Part of a small language model's weights.
Architecture: no biases in attention or MLP, normalized queries and keys, capped logits.
Each number is 500 + 40 x the weight over its row's rms, rounded and kept within 0 to 999. Layers, rows and columns count from 0. Numbers have three digits each. The size before them is the row's rms in percent of the matrix's.

# down: layer 2 MLP down (transposed), 384x96, rms 0.166, rows 254-309, columns 32-63
# gate: layer 2 MLP gate, 384x96, rms 0.369, rows 255-310, columns 32-63
# up: layer 2 MLP up, 384x96, rms 0.38, rows 255-310, columns 32-63
down254 094:551570556465445412510512481462407540490553471485541578481443411517461441482516495510479535498497
gate255 092:482489530559488472497445464454456501456496560496491469519538488526452501556480527564583461457533
up255 094:437563524437576477496596568460529536539488501526528489474406489494555494493525490457431436553495
down255 096:446475534550516464460431527477507513485431522496461453475497524504494509414434489511417496536473
gate256 105:554576453559476483571438479481479489495529420522496493460589470533454492507465531538537507506538
up256 097:403423496527569482457541509453477470488388555504493538443448549479558478528502541487565457438471
down256 104:480531540546498518471541482424495460450481430519485545470544558542520517494453549538469480469431
gate257 103:506579509434550492478398520536467528523495525494526500421481507517505437502464433567536459441483
up257 088:484442489496442522491578499494545477466516463510511490573546513485558539538489578462433551573456
down257 085:487549494470537473477473375440409477488564540563477478446453461519523501614483493517548466551500
gate258 099:472487552577481474511491535522605494459459462465552522577512454415534579541490505473541482484492
up258 114:547587539541495534521514608436497490501478512489447430425492464470484443447490559469476490509508
down258 113:507537516558519505417505440515449515522509508552488522438450589585454460486466589498496522510549
gate259 093:504499546481524485526496518483471430509402538505552498470448495552487453521551528524443493424520
up259 098:502458548563523482500561502451485523467487537481466522548520520462473469500489481578536511604531
down259 102:459500486560467521452524484459481499460537540500507576509595524558532459496450456492465389471506
gate260 103:475495551564477550493522457487445457538453537442473439491486552532473456453516507525547439478502
up260 100:487500512410479479481499522520484546454494526554453579517532495461474550468534505477548550581504
down260 096:574422636556516547457509509432432461485464460513515430489478545502528539476495516519486545444538
gate261 116:515557558563545474503547504531478484498522480450503472459531438508547510521545411574564480480474
up261 093:433464558469478492454476491439487531566515548472461478537515556512468445505511541492397453578523
down261 092:484526545505492495485507463425502510538522479355506425505515461504470541579514448518498437498486
gate262 099:446455535490437534454474501455560444548465486469493551428536430520530503505507502571488437521495
up262 100:514554389502521421565484444503458487478512538499479461479467512517451540516515479503510585466465
down262 100:562545448523535505483515503495372505543522519533554507584472501511424473480490467543454507499471
gate263 091:480514538502586491517564518510541525463569455536544504526623492445390480515510522476489529563520
up263 099:509497519546495589492480519510582484493507542510491494559551430484509529500442501529433501550504
down263 105:521428457567477538518459534523499470451530529469449521474557576535548535476520494517520538586509
gate264 084:594483471521451464424467474589519483561528535562581459494560517465478543503509558528599479508525
up264 083:427516526466575561548557555408503538454485461477419495522462483562493475465511463485397519507475
down264 084:539491511534475410456478502394503452471499476478488476492505477575511541540501570555562501524492
gate265 095:485554513548511467519524558505448539528582577547486463412535498454529563452483546455497570480440
up265 090:547491555539522502490468470486542527564560510569472523455512478509520543490488485495409536541420
down265 099:470459515466432507548518454527561478438479520453492502513504482458441454492490473498467451471604
gate266 073:495511457448474512477511545429505472458563515535523497503496537464504411505441469465455555530531
up266 079:506449481509511547498514504540476471528389508456503500475497463526462559532523467547554496478477
down266 097:493519547528552461461450484520501488485533489540562494473510478503468487523516540526502458447529
gate267 107:450384517529546454481464430519438454566487469556531540512472485498483537537420582503508491473496
up267 103:493469506465474512505466424554453445523528461474485506477467558508510499549500539535561508521521
down267 106:469494516486536516541493489550419466559493479537424501430487493448505552518523478519555518552499
gate268 098:494450441472467467521516524527472567488549505505495454455460563545463517505405525430504483529545
up268 112:498456461501470504523488506498508491561532521504510486520461552562449450486511505540467457484480
down268 114:504468433478502455523541456525462479541535522559489548557494426465507523482516458574518472529527
gate269 106:518519531526448536504491472477478565563525565448442481503498493536493500508568550565483517475466
up269 097:559545434505485500534541499495486523423514488526577570525525486452448454495436481439495497502478
down269 105:508558548508469558569521462445507581554454518456531479460557521457518514490443495485477496518519
gate270 109:520445480519549506470470513527455475526508560532461515497536488521484537509404534548516451483508
up270 109:494446460544482514487524462525484475539474506493475445522528474568574515443544492542570565493471
down270 109:537521488500489549532478497557499521565476525488535459489585550499552490499546511517497559468454
gate271 108:520505503461490497517508505541540534363508497497471512556469502517494538523471514460482494527563
up271 106:541471487495415538501546467551546446487438433566496552497513439557465551503478484508498435408543
down271 103:522462549507490518536526491476566595426538538500448429536428544513459583509453498453516483471511
gate272 099:450425538475470568485463534511511407538489478503470477501456497498490436482452543453467467532576
up272 118:534602494483512449525555503493440548451451530417495512512441487521497517574551432555534513483507
down272 097:490562457573549474534512517651491513519484518553552484461449524482484456571545520511491477515484
gate273 106:434506454514509488472465473517534473565486518505478490572559573551499506457508553526505507529470
up273 099:522475481434586529506607457540515518559501496496442547564500490460554514540493517548514504487497
down273 104:409546498484579492472511479541513493496585514483447503511465521433513537510527515545502547453495
gate274 090:509542489480481543496580529507507580518534604505506559454555522500487443406478510576514393517539
up274 093:453511457444576458522503490550434543478453471511500515540450498498474535526488496459491545457487
down274 088:517426547520545504505426528445561487518490429512514475465462518527462534473545536465484590457485
gate275 112:501489531500444517521515475518538467545518627506470521464472470493461448505465515529573485457418
up275 095:493493492471533463471433538518475530513513400477528490549594501532522542497558456466451495537514
down275 087:493405588490454520530526496463445452476510469462529511515555532561498444501547529497436471512448
gate276 098:518479489559483478488524496448488455563541501553513502468440480478529506471488528433452542532546
up276 093:493539481573491529486483447579513533445458485461500492515536465448460470448497467515437465495499
down276 104:545515563460506525501535486531508537504561477495508547465534529516535518489485457563487431520551
gate277 090:518587533574541443445561518458495569486431536519497533485469498379543509470425485498490499465500
up277 088:523502494492543480473460503502546496507506512493424514470444514488468539471481541472570518515494
down277 099:528621582443501470495504500438474440508469523580492522539479487490454517526473597574506552471557
gate278 076:510524570503477441552464465575512474520517511479590510467524457545501403520547486569558518499504
up278 088:509415491501524534478530512432465519485469510502472538527475547416526612510473471426421500469494
down278 090:527547532419497407499529466485481529444484553491474438488561520594463567443499531525518498459484
gate279 106:512468499483504524519480553561459574481444558513471484544505566494498482492587450495512536503437
up279 090:500543521524472498498556414429474406493516439511523485483499473488509550509436540528483483498563
down279 093:489538501503527486513510479460550499464492650518494493523450503515454466453494494473520522529480
gate280 108:486555506467574479508516499510511405543448508444482461445464519555534506519536522533517506530479
up280 106:478507489548586493503491465469563499549470466477503504457492456427504567545521483541398515448497
down280 103:477476492552448516589482444459528488562555487484465482486467511483505468542520450518461516455506
gate281 087:417581531500472448532538607513400538447512517477485493463491516486494502484523458511486496420503
up281 113:535439536428612527485508406515545471503512462472497494413506448511510483501452492479532501556465
down281 107:481436536430526488448529524497557481531435446566430500486499514527562496573451487551513556556522
gate282 095:526521537517482555443421507512510479544502580486434528433522474549494444507441495492475494463490
up282 091:502450473583534471548433567592520524486484464457542515454487515427494483490501544457495520487490
down282 103:556476467516493506481471503498471540451554533494463587529493491534574428439471498446453546452500
gate283 107:480499478551428495477481545530463565494517552512518490476481471511455490516526512512495562527468
up283 089:527506436579503487483519499528541444561507468423448494547512453438474500543482511485510460472506
down283 094:463430534479497549455449538455507581478498507570576484407516490446500439466505524571478501477487
gate284 104:482524491520468464438452541466454572489517542554423425504432481499483474465532491565479430577520
up284 098:507557470532496479514461563518479575481472566541400484492465490513513445512535543523454469537450
down284 105:546474456390528514559438516403451462482423536465500551539557515528490517471510444510535496484515
gate285 091:497529539550565485480439571516537484562472487471464510493518504436498557522552516438490455445619
up285 133:440455571471503515491493563516459535413608570506555482562500529480480480519504527533495552601530
down285 118:520467489509537455518542481519505546477616572541550442461551486549520443517456522492468528588500
gate286 108:487516419551550520556495442481533468575460481439444467463516486462532545459491482504542443457463
up286 110:526446352521469557518515495496521473525478448498432481488518496537511476510439519453546465445531
down286 107:486458456487482479485461447417455488525449513583494438443480538498489515461485466427532465477473
gate287 090:509492452559545526437597573497519482555565575534500493515475530476495520391471466551489458484549
up287 084:470504555485504420495410517494502530496466500530502523534526484550423522600456504483460580509449
down287 092:437474500487509549456505599517498520543495523513493574524475543448438556500511572470415525528500
gate288 086:520486429548525523549469533526555479528467408537520550448558515470453502506497529507414490470552
up288 195:478538598513469481495460474488495511480530549484562464524476478478559465489503505509559524540466
down288 137:479503559517486456500469501497495527476554546465544481552480495512510493493499483491550471527454
gate289 091:477506564521569460529482469570527517467459525421538537482454423448525458473510461471521495569495
up289 084:494508451503454530510508513507491443530523490594491448526553578555439493519419581517504512432543
down289 102:535532529529528454512504495346544553479524525460466532496469496454532542524513483512522514542516
gate290 106:387476557580467477491513506519513520512545529559516504500507556452534529474518542463572491460496
up290 091:381533467614445495553511483510502482520579525504558476531505545476500548511481521483498494399525
down290 097:538515462492494473519472505449536522542503553437476537450529432429471493468479454486498483512428
gate291 118:533481529569408491513536483527524457478509507573488559484526511522405527491524488500539504531554
up291 113:502453542528402542551461544517535485452502466555520539474493506522473544481470455523489535480485
down291 108:468511525496444442508501506536599454452535483525527492551553505520409520454508483492489512502561
gate292 104:508463564519454512504507530501511456509549515496470476458559437555492453466502460474502554584510
up292 094:492494498476443565529541497487532408517499490548480448502502472490513545515504469456411443476569
down292 099:464495579449484568527498464456556476549533479490484451484521528440540512489484533486525484525510
gate293 104:501465488546461562479500529491513433522431489578527443481459523539499518497488490517440527468497
up293 081:485498528475578443511496528496487563471535465412461537488504540507445482509499494480540478579485
down293 090:450458528529472554509482462499501477555465476533502518475436478521528473484493473499430567477545
gate294 091:630549511522469484475504493566467492515432534523535462451514452552484507552531457479555423491535
up294 094:424423486435502533550452518501542498478561557519487523539508548446491530466515572503484491455485
down294 093:387426525464467480537503474517524505550527460534516465533521524470481440492491560552462457516485
gate295 092:531494506561457441501521526560495549541503564484446477498526453512464457505507428484480459483459
up295 090:507501520555453451529493522548462522537497525528499451499527444511507478469510388497487461485490
down295 091:463513438487492461470479545556565603507505495497527526495483468521575478471560485457586549484474
gate296 104:465517574473488433434504532540445481524490588485492473511549517487501483517450496528507470513614
up296 103:532485578527438579489549481482538526494578537529480538476485433560455562496557509505560569509512
down296 118:541462556488466518458532569539492462495450519550529491478461497535507552506496518535496544521540
gate297 121:480480574474442538517527500496561461490456537479448494419504454546521483565452453568504462481505
up297 100:496470402498532473528505535524453499496546485548542494544493538487504489463488524427527473449486
down297 103:486512451497496486475552500461543454473545461494533489534466517564476489515523507489511452412534
gate298 103:502558443579497489506471506495508506489532552530552505526426506585534480549480478497453445456469
up298 123:572454572443525529428498468509481500453468554527517454497505481491499485480504528498550534509501
down298 114:428432484489499498497478510486479464518455475482454432483469538508546499567562507496528503380502
gate299 095:514555463523453483419493512502575494476443484502476485474477565492454521382421528509507444470485
up299 093:525528415512566422523563561458550496547467474489571604517495570498553517405471514487563506540490
down299 094:432557488510547506406494501595563493471398521487527495490549491515550366489522509545520477451478
gate300 094:474571576503554516503484496427520476523533529516510523508513550535461508502539552449424454515495
up300 103:504480580487475477523481495497423486531504509515454473510508517558489453498517461511522526517480
down300 106:508532483542492560563471582527424537507444534469491444520449507587420517478480489480501527451496
gate301 110:463522526460480435471468502506478528462519622512465506465506522484510491497539559449466544586549
up301 090:502493487511517582510529482568462480461412471482453442497420507512553489542497498551497491528491
down301 107:505555497527517510506529409492475490496477439469509471523467463533492542504466439477509447441451
gate302 097:443529504445536510507429459577521514504476528522515509565547531517475509509496468467455505503450
up302 101:464538487475526563548460509539483528431487495575548548526508530481561572481527544481460486517515
down302 110:473548448514513446471541532456529526497513503459500481442525448481469504472521488500558534467485
gate303 090:497534544496488588494569485535457537490418530485535448501418522460487455503531566474456494505506
up303 088:467520429499515498502432569469539469540525465532480550432560513520468544489413409486547461481508
down303 087:469519466496447457494577522431508580479515566468471501481482580512528520511568390501499532544486
gate304 090:483488439441563509520552500481421472543495510469492554531581503526443457544520589534424464506547
up304 095:430518489510507491441589555478445504506463512482571528525482612489591465534528538518432570490475
down304 100:518541537424539506498461490459440562467515419521472492527471499483464506503483531405447555494525
gate305 098:524537465457586461438475566526514517478526591482433486553485525467470469449530505539487433562535
up305 098:447472555565388515519536420486526483529518419538547463444515488523530540528466484452549572441502
down305 098:486487464538458495490570467531498516494507469488485468505506543487540546522454531491465514513536
gate306 108:462496543556506577476468503485463497529532535487535570495517586467490528481515480513488535514476
up306 093:489471509554487568446494527484469485548522533489544580461527591476483570458541491512480537520504
down306 086:563471460412465504472468463557491486420382484511532449506571494534531509550512530458511482509547
gate307 096:465484480521513473496520555504498524478433465540482513521528554500579524525465502462486504381527
up307 091:448466591616547573563514459492495499469526567502480535526461514507499562532542440506466495577459
down307 093:420503578497516590508551525569464492520458537495491566506479551479495501546533459479482551448513
gate308 103:533488465498540435485509566510495520431511477475518430463523514431511451493430506526497513464563
up308 097:522548587507508554509526462535478428579566500543489538547516467507546533550543471477520577558522
down308 099:468508433553504440497487538512572482485565498493477474405501538471487474489470538548451573511507
gate309 098:474499526499442484577449522528581462464441395486481469510511528525482421474428476486522527594406
up309 082:458524577502475462559464471498540498462480420442464450540476458501527465463434491469547498588426
down309 090:496635482486457452486440474513566563453481435548531508517442470500525461490484600477466530496501
gate310 095:597536500501516455496429499572454503499497479407449450478504509486450478502522580514464544442548
up310 091:545570497444463396503495473470494447564555472447505511455451549491502483434516522461454447446519